{
  "num_attention_heads": 4,
  "hidden_act": "silu",
  "positions": "rope",
  "parallel_block": false,
  "init_std_qkv": 0.0258,
  "weight_decay": 0.056,
  "schedule": "wsd",
  "decay_shape": "linear",
  "batch_tokens": 32768
}
Each number is 500 + 40 x the weight over its row's rms, rounded and kept within 0 to 999. Layers, rows and columns count from 0. Numbers have three digits each. The size before them is the row's rms in percent of the matrix's.

# layer 3 attention query, 256x256, rms 0.0953, rows 0-108, columns 0-127
086:451545508498492501485525493528444445462542507458513479457574497522510445522515518525502545623517546490493508484543464460557504537477450452541534452523491417502470447476432473506480476543550565504529588512562504473520437527441540518425456496523515419502455454530486518570532553516509545439505516515495565569478498591508506424505368501498487532450523461464520449463549519502507547493573
081:466516543470488514501562574491449502480525510408511428431493566504442402510533509500490521645476447535505500469489511452495478506481481524527549422455513435504513515469398525463483464522610531493500513503533458474496500507528534542485459495561519483507446484545412541490550516487457567500510512472536491538540449562483480437540506480464504509486525505503538425518513503521515544443581
072:502585489488515419500533494516465505524561511408501495434559507543435473464487531555408498573464575537467514450537463442496525521485434473479476462488440417484451468486488491475482478495517581527520557486489497505446472510474516455526475440516450467487461516518446493543503486507495510435544575520514534611518466594539520435468451462514508462462497497469520459438568500506460535541558
077:481532522535518480465476480548511518485465427567575534537515518471525584552554529471575593493512521473500505513459500518504497485530504494472465573543490487479533452514520468432527511477514534531557534510488558548539508453422456511483470483443452511516478460497589510491431506479553432458450410504491474509474542511468438512444387515501500483529461502510459543488489562510533511475432
102:531443483533510554485441471536487553496424473571514502571544450510514597570485516530474471395564549477499458525509557564517482503510498492515443539468494561471481435512552455535550512542481503487430523468460499529550564533478470463493554493508528515542500525448489475505446488542504460434517487482512520478470518494535525598515538551503482523489503430520473451464489505502542378555443
082:507424576506475522501457423446494528547452442476485519495458444481451530563506457461515437500491506448473481543542555548490489517472513476516515549516521471554540486502520481532501586473427419488483435531520459518537505528518528542395475538521569439519518489446473424486468481460540466529527492490565510532438508529485505548545576410491531542481503544553516516486453513508511491447392
095:491516539575525543444529494486438537512481451480483519466550471493538468550502611467497620474514525513506454526489506503478514514479470524515446538469452501469521495524563444549460501551481541495475545504589481499549515483554481516475498502516458438498547456555574515454436497493507457500481521481529554558530533529566488538492445513487540539488465489551472451496508571446555480536452
078:513481554510473547455479485529510537542464433543475496503534539504486581578554513467523561530467474483508448532426518529537506490453468495596543497501522447469484457519560426527548516469493525435525516518511536515534482458469463564449495597534523490465511530538582468414452543470552492524452493466491497536469581519454540512458493507473555536501530504505499460542495482474515455518458
091:485410557489496526522463519475510469498483589531490474517475467484475519481503396496543431465506486471473486485555483500519498482551517524556487497524550539508519537510497578549539495474489380518490460524449449467476462529489557536410531531432511521496533510451481433517559478534448524460460454453487437414451472490454489483541645469555496449500484501506517606485417481513539425521579
087:512532432514539428507480469456515508449532553499477457475475439564445464498519449461470504493438555514471488456487496461481532481502462501499544426498475487455496423488439477488520495541506517503527513499535486500433490432476473448537479429466510497491581531465468515533562507455503476421488494524481448431460509525486474424479530463583504464396464481503502547463561557463514569556489
086:495467560534453487479541530514525530519569473522464516496602533425556504511518531506501567572492431572534533453474514497567565543501513515517451464431449489529496466496528443521487542528525523506539588623516469493516478457552531500491490561523541528453488491475520515457428490483471489548466505444581458557485540525529478490470478428369496535460477489470485513439512493494551496458517
080:462523509475380430550473531469492517435399469534519565454521590423493495509484469488501524488489454421542509562518550471546530464492468463578556533491484527492465521519526545525486466457477545560514640520464580502518484460502520457521509513524506432570518505503510538471450558581465501559456525551563597602528440538452502551487476576504552535531467547477501487517545476547527529448548
081:544529458453572496503491485500512452500448576457478509517468432518473545461531475505535394472495574476454509531532476476529437476513579583483524559546521516449484480509466594522500481424538473508453454465442457485419586509481430478496517529509513528536428514483532515538557504524531507425522498545407508471559454457442462517514608480560475464504500480542489500525571519435435512482508
092:538520471523470486498491551500452428538541512522448553451496526509535464489477464502492535524507478491467484430491478418474493483509514519479487451506502441516488537473476483475542465459528528551583561536519442499421538474513492490495418521440571452442503493502492529538556492467503512581512563484463508571491561591422468492489554514485484434485410529487542535562542488436463480462544
093:390553569485551432560558469443519456494552457463495479509564462489518478492475498525487443522566521479472465504535525549430486552473457471445548445414469526498539553528528455469487496514487525485538476514540493454522456528476532515474476443509508404450482499524485503497572517523489525515456467549548482505515503573547607511527458483517515509540450492509520550448510460514562569449459
089:477511558532490510466466507476442469531512474512549537510534497559565539502479432511480459490503480468481464532548544536478509445458531558491503563435612419461516460468543494505485500483488517534514468451481407535506454481561541473473437520499506428527484507562573530537457531498567462508506552487578531552584544498484543600464456476533497433481499451522427449453541467389534605501480
079:443457511451511562412491503474517572573472463509492536518567520529515450488477512449444570538557438533526519461534536465466501454488529431534536524496559506545521479504600405413495528502481475441533513525503434507519460447527488514507501535539439418485467467442519504517394531468519479523494489497557484424447518504496522506433483553497510533423562486523519458428457493520510545463530
097:467469471485373553439485522492440503528517420471459467538528545434541528477521488501565443529533428513508489462528499478502539417551453501578491518542476519512541434467475508510462531465487477569509469539517483510443496455498605515468455496483500504418493530442535502428481508475458505563474479472478485513501531449483432456478518501469447431448542552546485492489429468538516533433530
098:505514419498539502519535481534581478498550501467466563503460446515510479445481534522477519464486421492497526489509539429487475405518558451539538423438404485437507531547465488500470487487498608485562596477491490444485466576592519544561481488492434410475520499484460506490548540527491415517559609458534501586518469562466433532489443496476525457446551545423519521494527491583490522509559
089:501470413548519514499499530452417503452477545460487543531521507434549543458580518492459484421547527442503441527552507525521479455476435543531449490490483565518542418551494473491581550515508504521474501519481421468571471541469457536509513547464579423534525467500465473454520426518526444514528506443460524517513505526468465585489552438478529484472479475504396493433546519557541443457461
081:442510485484484545450486457477510526525530475491423457491508484501513486598589508416470508504507464495517529490464507428539525589543520511449436417485516551478505495535501477496531503498536562432517504550496529474480537580511480551580502503522578459528486514543443497456496517484538485584473503516487580529537538477457466526531508499430484538597466499454499519507502417542542547482542
120:517514524493558497512537409511478526411541507449525474444572468534463487442535554476473516524459486528502484525463501489519609505540546528509471480509523427531582589551483570547537556475443534465481475465448528509506493517515481455486567481565445490518476475488462429543502509452502573524527531516464453466504469517526479528416541464439506534417586540469560547486464541486470552453525
159:518541465485506515449511524518476499444486581532467465461510469507450524557612455513415460529466483421475463464471468500508456545473560536473514508439478552451453512472520481482537459518593533493487515467513480527501563507563516464530488513534518460490465491539484516480472526475577472419491507509470538524530477552533420544521505561539563554553508440521499504492567526504515448581512
091:484504445479509464482532531513494475475530480449487551527446566394511444508471524504503539561468472481552513501509492496597449461465467454523575484554485544517448549481510514571527454514486465504558453468501413517480457442516483508513541498491484515452558525493506490423505486538484537506511449405585507421482460550491578528464451510503449520565460483521506445538573494544538514499581
090:525462581471482536508492496523447442472428550516556496431545428558464532460509481447547507495561507486495542468492459500574481545496528516464480481533512560412424492457511484505430480502505483471526483515493489466500492562508580540511516526461483509472520600496520527509461563431479521464493434574458485488455541495565531474548533503434556471526520439529505498601535446406493530505484
091:482532493517500482480510545487550424504502492445479437468509449422520509550465475489480506523465556448445496541503416426496474473482555486504488516392477501502522544509526564519590479520600461491509553491516444524527495473464462516561474509477519534478581493483523543481626490503514468459502490446527529499506572494449535521515568476544470462456462519503475577518488521503437533541532
089:507443428460507452482436481489533485495454515536503483487512488497455507521422472570545458439441475542514485485461539550528588424482528452541499495538495463469480561492508529559530502489504494489526519468533530552405516486487462520443579486483498531485431545543537561420508518437464492530481527521518501503515452481516487553473509461531487556469607458483470505492433516503554530488530
088:493468519530493508499571452431490505487408479530478515486473468482484512490490511532502461461561579468522517552490568469529453455506526461449489473493467490533482479480469541515550469481512437505426491548530530526509497496477476485522521533530536580481573511493552430461487577559497529523533514501546531520539446514503516524493547556598421508525500490473495579440490558532399440503492
103:529545548495487491431518452458571461535421446627501516486509487532504616508556422492507528458516498524538503471412520514507427491519501525462473560525447537483476495562521469504472483500572512511455487464401504437496497501506530460505540489486445449548458503525539563455460484529547461490510508605487552518495570516465468530510470534536477561562508504488484547513525514521527488481547
159:519521495479494480516489527454520499521533426606483561585485481446573523567522466505467491543520496504538527504498508564422408514495433493557525496445528538471501427536578463485539416590424489516531483507528490513560502480517489468487516490517508465491541511445511493444486446488570447506506527504543512479514547431499566513521490505551485534549454534580426486502533455490553424566535
089:477565527490495535517441517434514510501485555447519503419486514503450535545560463590494466536441500513429467483463485465531474556547479475538537469525466458499547450507588542478518494449491501547465507520535494510426557490553467506543426489635441475538493563474501530464545493525541512526479553477468526453609475478501508500518511501591485525500494492500571488453477483418485540521499
097:532449552477466435477494493469464511562535470503454516544494481525499433471446532540522508504523480507484463531503564522429544508534501493543567524447534487511581543558494479565435491483482532453483504467528487496432507532553466467489526487586519528499536517482416458456469552504504551527576485454530520507491565513564474511511499511496488581481562488518534552470544460597448493489550
089:432537532515430407558463470555506443498529481511485535444474476542509496468476547458444519536527523509481499452485464530428543425490495436419532474579466485513535483520523523427490516489538539568637538530549599457507536511475494507572452451450474514483455467479544518536562556505579398461498460532495488472501540548420495438460405507479504438503482542461511537434480510458589588500454
080:420533497493412472570534567527495413503492499418507489449529469554539465478460510466439458589465516476518452467482431501490514423533482506442517512573459446572517494510456490400525484505558553583578516534552592415517474534520542518557450441493477473521490466490477570561550529508515462465480467511467512494547490531467525418479407474502462446475490547465474531493434484503502563486481
090:410541583503392426510445512506551499453515492425462548425497556514553467511563531464530562552491470514514507478481484525461500477443502477461516496508439479574476479480486538465500509508545567545592587499543593493531496502466515565503424489481438532539476478529542522501526580483571426478486509555525521498527575513430486451468394432433535456509454546432507522502434517462554582492429
083:563445542514530534498435483493475544498500548571488482549429493465502568469496425501568426433476487464481488526508518579518507456518539498506538611462524520437561490508553530565518526514489420483477474492453473563480542480466469486478547491509527542570540491416478462463435504480508460532537511474500467424482484403454532552485614490500500542550562481530521467487472512550492452483476
089:550462474449574484516444510460532505502489522535414433480449461514458506493461419571585441421501531486492518535539528471528542538540442506507506478468570550416511558455604496547510508447462477431465484446453464519475480478510449483447489459501534529422519533486443415495470491481544533471560499513492483485468525517450527512524545466511512514472548438592494545523568453507442404527591
089:466434548484423523545475508480484479562497550511533502479496483490463511475520430561453525498522529499537484528527528548578492470510478507524457541529510550443499456442402516487538500506460392514475458492504551499512466550507476527519477489570488514546446488454517557497451549501551588548512504588517495559425423476535502557502537501427406481518540529493563447529456516520419524505516
084:512456533505489586488466542513490552524464510570457428535501591474567559530471484475526538442502444459564428528486484558501513482484493511585535554487565477470559519489559493532544537512478459494473518514434511522518508517504469559459542574518574497516567488462531513447486500514529507556473512469508518500475571481447509565470523483502470553489528553565503463563464479564486422478510
073:483410499448495577542497490499488479494499574573496452550422544439478526506470438526522429473555485453527501530521529526532452474528442508547518533526617510535562480528417573575515530478467421526479379520478508532488540527498487491450559486526521556498496489454518467509521496469523557498484470512442496493480462453473503489524494477552471548499547502576479470564523552516482476455505
083:536530491490496423498499477529534458550533556525547533527537467594481427533494510545466501533504537531450476513439440466501455539503586476437469488490454570467486488491471512455556441540483467491453504456445540507487545538501542478536527451489462548494401518491475552569530481523482482391595511587526464493498433471506522497539526547555462502505469487450507539459547529505465507528510
080:507536453568436524504534486541510456489470389445517488444529556467496548514480599474454584503532491537560492455524477450472449472546476472471482489509526454498500448508483442441462510486510601474552572521487426510520449535465521502499514528540526482385501465575504463477481503495507471573474466430501518566478539569483515475455482522466521444513483518461467462522498437524499566517487
089:551403497470477510464482451507464526478436514519446553544523531481474478514513470428445484467500460412544507474493528543500534474432480490538477545499536531504520486504538450579487528538485474526546472534482467529528515437492519515503464544470532372516551557432528470521469448404468462484453493546463428415447493508516497514524560539498557482467558503501424537501516431488556518437536
102:541464454534466525469458428532479528525492484467543458462473584453481451481521509532454528492523428537501501491457548562503519534458490425599506539494592502501596475536562550521512494514483486469492488536429475494518515444504534512449568479548486423555529478484509461504480427477478459474493475486529472516477497484598494555467513535562512571532591525527503532469464506528587468532552
085:517607501542582569488484520481476496486545573492520447464495459574445514485468566503419498517443501551484474398557454477536488511576502516499474424553456489494503523488396504497529461530507516524488473457500531495456555560520491468561533452530498559503428464468453446526523525508542515440576510579484514524475454474479445473496506541520496475481468469459485481494503547516425505548522
090:510493465552456484526528445546543549477547428420500542540505528506491437473561563548494505524536473467555465463441501487476450495484502501492482447493516503498486488506524482509494496491502496450514522486436443497448449473541505569466504489511495365504483524512514445503516422474518440542473507518552521468493488529576499481441482529518569476526526548525490531506471432523555542418456
083:534454510556536513503500496476528507505551440526466524477483479496534515545508464530497496527507433465502427515504565493567476571473521497511500504495571494467528542597536502502477504420519515493476487496430481471494511529513467510467512510465485502412589507520454406522498525518505532526553498439481413521508576525459549510491480486510558487456510492516493466617517452508461511478619
082:470540519474522486490460551499505499486503450536489482519509510565517512543452516559493455455570546509466580499559414508473424487516457493593551423452558507455476465453501455438454512470472571490501533460489548490497479536508451461472529494510492465578448510514435523504517497549487515545482512523487496587506535518507505470534452445489463540516519514554487456503506565433419526495445
102:491477528504490548472492491439477587493445434547435517523537547433527499532507479467483514521506531473559474549503544562471545491503455495507505520464533488523557573586551405579474550578417474468502489533536495546571496446420394557438558551472462502508529497544512535457465518511525461562482517464571447479470474498551518567451509466445541535492523541522523504521509514542549469465447
108:469537498512523473501563542532559505490491505484539552428517479575492448472496507464471494554493496529477531532502418420490465564522559521416538471532471530487438496471466572488509462455536590503432480489487481524437469489535459437529524450509507504496424454506478516566502523540551506424570546548494501500546514517496444454504488476553522501549459400517508478503502548560447550523538
090:459418541476437517507422472481483555522483449544507449514457472488528580506467481482487533478514555536576489444531474479437586479527507516499501534517517508509498505530502537523538533567475453456492489510542505459513479524495441439538507444459551534525534501461465403496485523556493497471468480554544611526474481480575464469485482525499513523445567480482507480477513491544538468539459
094:433437441502413526506521541517564520451547492460458479494554539496512397463525480533482519488535507541493430500519540465453525472487434439449530512448459449524572510518494600521463544478537514503483461567517474507511502499525518475547415515456519510456556457511475448397616499503430509496544525507490505534459540551538561503504525485483567480540557464490551528409507478458490455458472
090:432483512495486448465527391528515533428503501548505498536476479589424489490463567471482509544501573517536500554509495451469497552457508444396486491451503554518487522520437452498539497609463451484480441459554585527499475450440495557473547472486524519552529455551472494510449503487514450439459421531562493602497517491503498386498460517548495489470518448537459435491545473530547490513483
115:494540543533495509516472552540553395505551612459531496416457550536477470486481493484488529582454484531507474498537410466541473491482551443469533412522451476462434490454436535508517504481590519517515539518466449455482458533430571495556466565486518552447520501547482495490526523538446504505470504464480516508499546518426485477496490497503529450525459480456463494502502476462512557555503
106:462528450477501464567466475546525500444529506481475505469509472493475558457516492446479479536458565497507459495457504409549511464539552506465520489470539499545546498463468509460442531520504520424436509497425557504511476536490499513510484498497467470549460493479514499623491560534418412470585474537524540568503517477541467482493452533504467474463536465484489563531521504531442613517550
093:489561475504550431471524535446499539477491475504486485576529527484471493550486543591503493557492521550471489515546574495516521492463474527523540467426503521459530442496470554545471538524434401523505495455564517620534488462499516493419572551502478506517420525520454447479523525487518518498466466546563534467448508497438573478438476464496497486430456501474522439433494466462452488491448
088:418484473509444435511542461495494533466483465538504588521415509476475478498487519534536493469497482543496518533457563512465484474526472492492533479546468523511535496554501500520512508511464506477490544495592426535471469474491486472475435419452523523533520549536442522538504547496517478521581520494545472564516519525468502512421547519542450500452514516480570594470529471560556538568462
093:579524523526553500499484526454478473533474482520512545494437542418495527463525493549570543504532545438469527491506502510488385473464511584515545512523534550519503452480560535523492451477486443587505447499460433466509559482510518487433528577523442479486502479454521492432522447501518538539516455459463563436498464458394585566546511485581499495569410513556455444514498430468523479510501
233:532567472498508497476505594558572439485537601448496512457497503516431505500542519494538505553443504487486505499514401431592397530476572485509543469517455488485416542442436515461468452466559566520464516530463503500448474531466503508481500562475488520504459497517517550535527501520484506469504520494422529513535534500447420480544551490504500443556448456473486504521515519463452543545519
107:583493465518535488393510542539561486466469536540521492450555486519514493457513477556498469555426413482455464476455513523571532506519575524550543510592518439515457572510537518552489512440529546459507535462454493465453500516508491549504511537507529554509509459493477502537598582511527492492508492498438541478499463494451508546495558475487470490423504486513524499506526491568462526467545
123:535541496464501531478540567513545434477560604466494521436516484540490518500572512550513506547424504424483413506510426484498466532458562506534564426488425456467407476465493469475484458491590561542517525509458491464459543554522515519469509576531451533456491520520485540485546545522474542458499526505480570537529551510462435520511525514541513434563497453467479442515454510458506523501524
089:481521510475467534518445541480504444568515453482481436515516421529491526541540516548592509489439487469470488539501500531506484482486505521529552524523462494490450441500485533558547461526484487415498622439484541504526519495473562546531532518520440490491567445552466589543544546584484464503492556481505542492413649436453444474462508525442472425446498511540511466569401501564481525513595
084:505517523490483533599515483480459437460499518534517479478518440484511538551578586426538482473533439536503443434494495543492504501468482461513399516517586494481466414409458564494512524464554500541499482440498485549519556493498581429538456512551514454582505519511499495463574486448417481527433501493464546452444493455404509457482456503475524485537517512467495483516513451499455503531506
158:485462494463515476502492418477476574474456461515520490499544442523578491445495509490441499426561508480506474467453528541451605506553517528486469577471560461508566546541534475540514550547415499439487527443492507537561559503536468444496536477487465485493528503477433473482538497510536517462506546541500500457468483469599473502458468518522515538425608504448542491513503471571491457466517
077:532566432456511448473516528496493493479498537471515540428553451492478437479484504476500489498437518448478536475496463523514471509525489475528481503465458401477508501432446521542505475547558587516448493503555527410533521574461587532483482445524490461591514460509499468523533503546498555482508498470417512499504507544552512524498493523520511523537499532487544501475530530514475516442549
092:458501547557469530429485477481523508430509530541383505517486470510531429524476519536580553462503500482521469499553439521519486520496537557501501452436540571519500590506529532495484509585520478442554431509484468447447452459443529549499556473559502526515521509514559520499485535567473526480565500512497485545449544475525526538484546448511527514462451494513507483576496478446563502481498
074:453532446496515452491539540459500449478533536494509478484495460587487519477547490493593510530483524510507519480512518498515494565506495514561506461456420407490432564498491554477492514488560522492441463412552482503538433517477532487459510519512527464531479524415515486479480569574467581499512469499503500502483570575497465485501508499530481493514459442464537496521457509471484483436536
089:447502450465508542485501542518559547471492479519539499510472586510488522489450518439477454482576488516513499480553552449574481541483506473481514518511543524573484503559429470539507482593457391408500429512481547460525504481558490486488630461475527528483530494470495548473529541508503511466520505555537494490472526446536476484483459488529577454586495485533452508502526534454506453462499
084:454444427469511425440524502537550487545376545487477527474471446548526449496478519468513514547506475601482501467491394490470505551533483479469518463564476487579462549560508423407496493518529553462437534542539505464544540571475577519478540529473474518473534454508459472546514477520518421488480478451467504425496481535572494531514520480486465459527516504566516483467518454490502515571523
080:471473540454453475582426503458465494455464422556474472537479529446508570497513531474496469487483464435488489557454560484521518474474441477525484529565577464584580536501451459464455501500506440492547477484473536467505487506483448518510545467437482521467526497442495497503471478415462465521489514515543516517503562491535503534506509534454452478550529529556493512515565479520516530441546
089:417472504531511524469490468508503563495539467555509505544508515522462468551451472480473493561549506519584439446447508536455484440511509550488505540502528578431537510541469481515490507457500511479514532466547483522467538519494483518456553527561517490533440516545511588523503422554467488525474487538508482538448427526509473370425493507482471541405495521493502532492471535554471511575480
082:477492536529470461486517448449520497475464544463455518503526480490474461451459440435501542540491465582571530435517519526471521528559481590575473503513536473568506533554482494518497535492514563473491524529436484501538481473485401487483488524476475534463541489527538533506551528501518509553461503445593458537420530444497464416431509494454531493496525506540469480500557492552488462526507
087:473531424508546517496456499560525519494516540487515463479498522515571540498525480499423487449510477560430567409587425523542530485507507502435476487511461458397473553521520514514546509576551507506505503477529449475467498523487529529476505393531384477440615511602479546529483471586490530539503489504503456425544498482539498454504496492496524461494462508502495459522530445498542485532478
079:433445486540423495467530434508487601473524435498462471460547537470455506512459477507436534498498503585548426473498507456485534425441560527516477543465490508550510547570534455537529518517511371464523490541461524530588516511495458438506481524469462513486454582556460477451503476521573511445521507504558520490483486483520501445512406517460503577542485498474547481537487498478517533500459
087:488525486466571485520607501552502498518584464483476505443476469530437480474506471519578454505486495451447514507444508498409496524516510477497471526536498466424503512530486586499550489481471532544527534393514544472500462480509455561460474420482479522583478484484444415427561495544553514469525519518489467415497472545499522477497529535529544499590459510529490495559514535530543524581475
096:516518546446449550482489513518592527496520468461496531492528509455485529492527431496490469522537428475492542468451456423536489499495510549480467574520496499473465554528527467518485522475458487500433475493500506524514568457488523574514474550488522557480425505503383486532482503452501466464546513494543509465485524557544492486452475482436518588566494508510529481526479464473530498559466
101:502448489486476574525519583476482501422475494476432506517482537415533510452595504457552428535468463446510518477473534488560513482443485534538554509528515503511470571504520444561490528498446557501538501524474479504478513448505516555472431460483550450486495503607458421450430542454468488508514498561526499547497497449485490537497550555492427480459541490490490463462501497473519496487477
085:489538635542470517523450460497516514503531444495536510459509606425531519515491448455600506511473408448568528482512553510458487521551497484566436505432578461463528491533492514504464541474483490476516477496487593521505491494478470540502554509494524480545501530507516539410476458471446427495479448524439487578499507542469559427558427495436511556487557535550517491450572431515515494488462
099:568519567498505485479493503471571571452486536551499511474496444498441505553454558451475499459480502494535473549526426521510509521491513502424420444477467618484481532504476507562553502500538458503489501519479584371491563532525513537461552558468467554531480545515513474505567456547448552537515436470502521373499495476529520510494557534437520541511490474452488528459502449498546496495461
092:489458500433485485416506525488477511496512575471527512546544487435511554532478516518487553406500575479560500558482498502464513565559475544449450562484532533479546488480486505454451487512551520469500503510516530544481524452468489490466520636498514481588476509500499485487472430488486465495438492519527655485475475477498476469459449568487431499555510439537516442520444526557506455564517
079:535475516526453604552504536489488543451467493506418464426469551566482479568458484530552479502546502400493463501519510551547573560464501475514459507511517536510505556464441497589475542623516507478581443519474485526518524487491523496482508497497533522527559493549528502417540500491535535560477460489489463537432540533577467479423532512440518484556472508477550523513460411498501476448441
074:423439542449594487485465506480556528517454420502500496529524507487573506548495576485417517461539392452493416484495557547562534480589526567508459501525483512477528574586434537541500526464456465572533532447565547528530516505524467476439508485510471492516511533508458495485491495509484502545512495552490491448454468465471517457515499501530543511460521502476500493532499474517571504553509
103:498510604522447458433460467515482481489487518492508442462508403530554562499515494461485473494535520485465538503467585524509491542542448541560476525458598507539534435442570430507486531495499421477436519473472435568527479504475546528507481486525491422487538525517519493448456536396495470441525517468508510524468467496413480534495515502482525558431549544524526455501495523480514424462502
092:510489531493517485476486546415532508512471508510504462473536460463556511442561494548417439501496527530578530526547503546492493487490406493534490510460476556497523489530514523455474489572462423475535539489475453502563522522532602501515408451461451532503452397501510424482414554455527484452481546506433461517538495522532496507547495519505443573522574472507520509476499497537531439498534
093:514565486451493499520525488573507500514458417609468438495480531450525475498541550509430495486474482535473556449513536467521527519561498473534477474498498432415500539441432487490488482559525461509542476475515503434524519565418606534468456554585480454464510451465512502535459485591529450492517443461485514511534527490517464522507479526498434521406575563439558457510532450504428546520493
103:539497424502545435489409452463473468522552489471476507522526528447538524534578487552541526522516504518473512434461593457501510466520487521457514550421515488508561431512526472520519492488509445489495515578467491479523474501487515535516544536499484467473601501449431539612528502447494483441515462539526468523530436515501534542477583433407448455523496469489480545515417473539525478454566
135:543482475536484543523497570505534544447506512459398450478483534543474548470607523552557518441455506497470487529525519538521500467505522479440507475533467505469518526501519547549496510510526428551528535577517445531504500521497482547436508554536432557501498509516458407518541543484433503539423500486482478482481495458526493520435561518508467494425481441468474478500583460535497480466502
104:541496540518503580516601483485499527513521580447476506456500496451487498496451523538523484439562486499513495459450505479474530479571435507518502468520501579488496463525585511471455493457471575483539487481525507460490513534530533531486468484490485557476500494490565512448524434420488519442457413532417442508493552492489497510479490510458499491528533485477501485484466543404535512498502
092:495469482414567427510514483495534469474465506521565432596505398511511540508538568546465479502509454500576530563504538520515476517582517522477520512562498442540524465456501489437454513502436454493510494539455515535516470491498521428455522501493523467473494491564508443470479493495502476476423593525503498548571507505480486441506423487456584470526486481478499620431498480527452487507527
097:576495524555557513512441406524527504625432496480590498480485473470497501562494478524480448526482485429493530443433513555547513443548532533510545480538537560452489523443538447585542482572453487526466497469462520526489504559602477537486497430506543540536547513469435556518465475448489495518481494497394449497532553539518423529512440562460504528527513546518452586531437500477514455505468
101:426506475499540458477471542468495551442484560519482491556543608525495556552517471483497527535475544593511475452468495515501457524481547433501528498457427531509377479430507468471558490501466588505498495497505543484513523491425537460499589552459411460485435462510527473472521539508570475496470484461547504502490492548519569439408426461506513503547438491503520467491502488504510507554465
090:448574492599481451441473446448449481438456494520524462424535473531538517532520524517492495443559453469509511534503484468573475486499443511478439477470477477463505472505486502480458514476534518465527455480476484491489472445507504439504442600539412505529542496533489518448503466516397460478493417495460534510422409472514454486507485474516545499564547466474529595548491459450530574574543
090:437541487471488533551483541430487492575484488551553515535548408545570462487480472542486541490473488495505431479510558532473549559529484512483456510521532543409562473478497519469448558546443426479505565445478508583508517556459563474478498429510520503459559512504497515520535480474528466466456492547467500447548511498573519506528490495490473561529558513503564494484402475458485526530461
168:547574510499486465521493451532505414520493510517557500490445545469421548532479534500555561526531456536534513467478484505480453413457560480517594458555496491546472486531546471446538441451539538536536447505463567455436505505522463487505502471464460509477484517479546597540539505484515463541488469528495515502585533510410526515470512477514522412583365514503472484503486548474494538494490
100:504497463503530537441595513502523489526547495427560477473479462478410458473553480567529546568468572481462439549502522600487530448563481490541530532566522490454486494488512445500451513504494472417538521460539528521513508490460528555528585536513510522482506526452451477488502448476463491534444435549525443499479442445454420480543475546502572501471501458486413521500564515376486484521510
107:472566510569524457418483487527520471452479472511539485473494520516497584461518445530508532536458499443433511593481520497465458485491531549528531483463540500516446459533527420463507488498549526536516566496499440488569489481609502573507487472547528543599432491506474481511488491498531499439423484509497519525476480478451541544468469531472557414566490533524442517456500446489516550455473
081:547462565502460483518493559507456480469524526471453470465453449516511463448501488525483525591565517405508514531559430517513544480528484378460551504569501449505495486484436481446504496503561498563523459499504518547536480528462486463496524402493556485536425509463520505516474548484500496518519488500482452430490457482463517525501519457477479566530501588567455496498485531511508530477537
087:502540494475515478499455576500507526470474512447490574523457453444515453501528467468584503486505582461501514476480515495482456473516477510504525541436526485524532524523484505532439544526463448470455459486477526460522515438494473399531462463488646494464473482494482531525491509463456440565522514461476466394510490467509521494494598473498482559459491536465497601519484531564508491567491
082:495511521476516455559463532521423477473458420419425495462464481551536533418548536474495497511511543458473521484520502498487538449473499477426472536567545423443499520557442506439506513485542464528503468513577504563526506530515494533542459407478522506555471464456512528489433550464538527506500448557494450480534454485474486552598548461478464465486574498478447579481463519528485526504472
104:457509586500455547507523452452505461505481451596518535564565494489424485488444476532566559499517528506520489513545472485472494519447487555510459501444465553540455478490549582508480514505459458458485430475403493500474478497441534500528518523553466579451513505580510495458459491511554512486532511595484565541498537518506519479462527454514544524539482491475553426555429406530469504536490
079:510535556547428522487405496548541536489485495471449542505484475522526495476558459424505568511458536439540493544441442452528486502437548512462507487429475479592512485564526538500550529527508474471547481496454516548482560460469443487513529554489525525518433494459516514463539483592555446518505495525553526527494503425517519536443483437502471577546491462504505529583487469515452513517434
085:558517469515535519510553457504486479557533556501497456554464456483504507522464539517568437433506542543454478542514484538501512473525487520580456487376499549499592448535495439480550497443489501536476496525446498470510534551542448490550511487461528546432499565483434542525493530467563499502491528511516501519529461508471466408438512493514483447472503481526553521519505429467462480496442
073:436488501434492423517520545502500487512458568479518520510445460539494498513497509513495521504530477468565605433494567497490466496612500564462480437515527557470453494479541459506499483461452517494492470473490496515496520539462553518471484569461557474528506577523481444444497498454528506482502480509466470536505519502506498502571558541471491509494509488562496534470505517446463555531514
097:570493554471434498489494568503578502494450446569410522510498505499514540527568498466506456522452504416481540531450510434546431481494588545496491477447479519499481537471578464530464515435454490489476519524422555529482521486439476505464509548489533553495435574481507512476514531509520458460527541510546495514531520432478503542458422477463427520522507449491514507480495491510457476475490
084:442548484556510545500579466546572532472520496499531500478554489552479443414427496480544431555434528495500498547511478456468563520524503510491571550494430482573490599537446514520477499476542540467463548532496509466487408495508415510434441480516500499530456423471467576499553507522515553484514442498455519484571472473519500468587455490522501498563463478509513541454422545509489507445506
088:498459447502446510500443517515481449497551484538580478490481500485475536529484535488525492513455523524531468461478501543467523447513536511489525555437514511535539519546440438493507538455449462469423464535491539498521506505509495523445503466506599426477513473490519520521448449410502452497504480500482471453592456561485515411535594515499485577498484568499548519496462521478537521509480
081:537530410491528513483544604488444526439540539487498517489438470574540444515484529424506457543525416558509532536516515415506477542459404415474534480451445515545470485565456505482458486473563504516442542553464465460509521434502504468546531497447455471541520568496457486529542500532570516465447478495466539454501435421466522463400472521587534520476482481492477540537471507551488435486515
099:513455487491430517465431514502426497477512547530449461559460524434552449468458481478567456479525502503493469485530436554535463533517427530516471489496521479484506461487549510460479484477512563476545449481435499517513449609537542483448465524529478511574482467547449499487416486563519483518552559568518533508534564568422404443486486480583491478548469462514505524556536512468427562558484
082:504594493469494561546458550470447461525526536509497497512438512467487522526523556488535450482523420520538571462492531535498416520536465480490458480465519430459488445467511490500536475500543488496531506518487513531434595561540532456502580515533523492418445544506527541469535491515488460417551478555464517481494526486505543549499441497549526526464493468484489447490474509493412539386552